config.yaml
num_key_value_heads: 3
head_dim: 32
norm_eps: 1e-05
attn_scale: 0.177
init_std_qkv: 0.051
optimizer: "cautious_adamw"
warmup_steps: 320
schedule: "wsd"
Each number is 128 + 32 x the weight over its row's rms, rounded and kept within 0 to 255. Layers, rows and columns count from 0. Numbers have three digits each. The size before them is the row's rms in percent of the matrix's.

# layer 3 MLP down (transposed), 384x96, rms 0.0546, rows 193-207, columns 0-95
103:146109126124087142137134168112148138118134097113111128242102153086094115112139116138072127161103181065134139129064161140146109122163109188154095128083109055114142140120154103187082146166200139139142142088097134126123104067142118129142127151118053157136121149072115129158109119151175172170
106:093060126115153163108107129152177143086089196089095154116104133155199141110099116132118156139074135143155113130138181119154129175184167170149069157103115098150152174141099131080120072166160095170124147163077166104148103114151116081126099126134152119157132063164122161149101096081112144065
125:117116153099108081089141141125113104111137181158202173112138162167073098161135142118103150153057169067138133115153116170052059127138093106094181169144160147144122144128100146100099115114096105122175125187096139143091150105151141140109152067185158144143097105095149186144114080112156108162
067:205189153121111149098164101194198112139167127133116141130119120129112113105179134155102172112109085081087141136152123100124139137154178090083113149134087119093142094125087159105144161126117103145115204176131112123093081119196124091115130119125129092147114068158146165164103192105115043143
091:165064087159139109175156117105091146082092106129111119114168074077135124062145177083140144099077164097155133061139193127148105122103084128119133132153098178139105061118150124171152124121111086150143153110088118180119067100133149104156183168158108134182149149138141123168099159143102164170
106:143155174139119113106123108062080137133110208118132158109153064103105114123145160127143115137116118025106133162165132105091041114119069099183166110075158136142106158166130181177152154118116136154172160161160139176125115179137144143083095115118140122105109140084132140148136114150083069130
056:116189168078134117070162074151099153122149145132144112139114135134080123092171125157087163098149115147164130141205100084141132113090132116078108150091146196125089160173071159139149149078060173153080186133141093119141122157126114179095122111168166121109077101147156147099147111071167126125
109:130082127130115062120118151154111110146147150100129141112144139160061169147097151154138080083129243120093163112149146098146095165149087133087128129150156097119100106150116105091070155207149108129111133090142096130140205094157192115099083147129115109124068144164155108115158150180096104136
102:212146187079145154123121142150129173139138154156136091151111102058150055107103152113144135043133102180135145088126153084110160110090109144080095110154159133194108083148100126140148118095085158195104135124119116079151099174055164155131092117170136166120146156119118131108139148141142118099
090:109105112145134154139099144189110123153107148130182119123118099120134141136135122113170135135154187091098114132001164049140120137120127154151116104112105134092107164151134123187153118107128092142109086132239143124146122138098099137183147175119112162124125125180135069094146078149075088156
129:170155131101128123085141092095168125140114138158113079101132149170093172107112153159171134152109166140135095092092139110136119161180136128132109133204098089137112076148103136114164148157203146124120098088114096113122119161062098147116103158151073108168182084161200136079101172133133133037
146:139101080176109092099079166063164136176134111201184127168178174124140106094095145098122120153138172116124153108043130094147147144128114170084112182117100159117158123088135127166123173107111139152120115080121101060132127099114106130154128178094117125107185141121160069141073162172106147134
126:179118152155128106115159121167125122095106134104150151161090098117163079129152121160073104114143057173097119117157150134074135141151154014122226137139115137126129194133118155136073128148131142143093086159084135145118139138099169146082072086143160116157158142133122117159133089062160155110
105:213158152077181055123157108115106148096099146119173156172117172074101125164102101094115156198156149140117126139112203063065105114120116105055178110119175135154172160141175128129076159108149139106101126120114113142109122151161148097139091165127131119082149118103122133152088164132101136127
085:096201107148085131133134150109107142171081170157194130106111116142122100069128133078103103117119158135085108149109135079111114170115161104103107162096123145111169198157065107125165097178095112111134091098181149142133127111144146136137160132090109137010148202141117110174123132119160159147
# layer 3 MLP up, 384x96, rms 0.104, rows 194-207, columns 0-95
095:102079135081157128140117134089147120157078149175084104185127123108111126159147114088127147171105135118147126139106166117152075095087070169153081130159119220109185061090139107133105047146164105148102110142155135178162164146121073167137074125122130111120094095151136130144172094138173169125
107:110132197142104136130158154131089116142115161090122153108137164099084187174093107091080132166080169097135120110097107081101079095159146150171133183143194146090163113130140150121135118098081130146164133094155074123095125116072111128140139094179155196171115130154142103174180116193182104142
085:072092131157142095109106123079102111173092098159082187136079163113183145123149119145119130153126148121158137144094130150172150098150119105144109106111193155101110108112170124119115109107158124099124076136155172175159209090048122151218130101124129115107093151115124088066092064163136108109
104:107059121129105101128110138147202109091095109097124132128122085112146137127134187120120132113098133126096178111109183121149070100105161189142101030150197178143134128145140143184137119085119074101123097078121142176099129077131143152135158165140093110163109160096093116181134128117176101187
088:121141145081140138114108104115073167130149142107123125151105108097132121153067136106119100161115154074128086170088117045127066109115098175156159183169131145136135116162173117120088185104097067128131157081150095119154140162087128151148103132174182157123151137153176099180204102177177098135
095:162075094127122143201121160110127106139138126080126112115129160162102112152125186111131105114157147125135145115087156099150084102102178121122098102101120084111202075141172159155127163163223080157157103112119155131075168144100121122179132084171097150174137103064136117157134126138076200123
098:093100192101176118145113175136114045139111119111133192129135172130138183173126078108097116124109152106091163122099068085170094079080135136182132166059171160120152108144121136131076116192151128149108164147139133156137152117091161118092111078196114128138118126151158102104154086182127144135
114:150078122171111128232168152074110117092140147142123110160083139156107123153127120139136168127149187108077077113083167129173109088087153123120187058188129154121139091115107108121148151130162145104079136159122133077143102045117109131127186138106126140110113103114116115112153141133099214124
085:113110158125101133129129145124135120129115086126140101149106099150132147192084129115145154165156198082073143113049126094181088145095168198120073091141123157130101131134100056182166132156146080112062096100204145120148127131108083136172149167145119150125143147113132080117185135175106139159
098:118140131117140188088133162124122182109136124082098065137110145157136161125049149159153075132114160115134090081113151095117094152148193138165077161144090102174118127097143102209139146138146098117098063107155109103115161121120113106138154167129089196091192087124162078098136143107140163175
115:145071108181138130140046161035121131129118156165119165161143173114112103145102159102089141179137193117114174127044128092140118119131102177129164164118107167166155118121112131143136194114132119146114122152158097070073123112072116161108145177106138115057101092118132075139138118139120153144
101:146116122150154086140137173161168143106074163098160120080088169144108108156072125123136112155124168113053157096103131131111094073088158099208097156121092140114129107116137050128119124103156104072126075101148176137116147110126137181147103106100137087128177138138122090217175138107132179146
123:114069149084130105157097177159167166131109140165125116184113115140115134158076107091129098150117156086085093119109157095131124032105132167158130101209131162142072143113113117127159098124156101153082137122136188177096127097203066182145109140098130088125098147113100106134180119115133146173
102:138108118160118128195136119075152143129086161116092137140117123082170137155149135203120179153158186095106080174081106137135157071137079115065150063163166128169163139131137080150109119124215133115109105152146148142110104162077098143138105176134124149078160100058120108125114177121142112133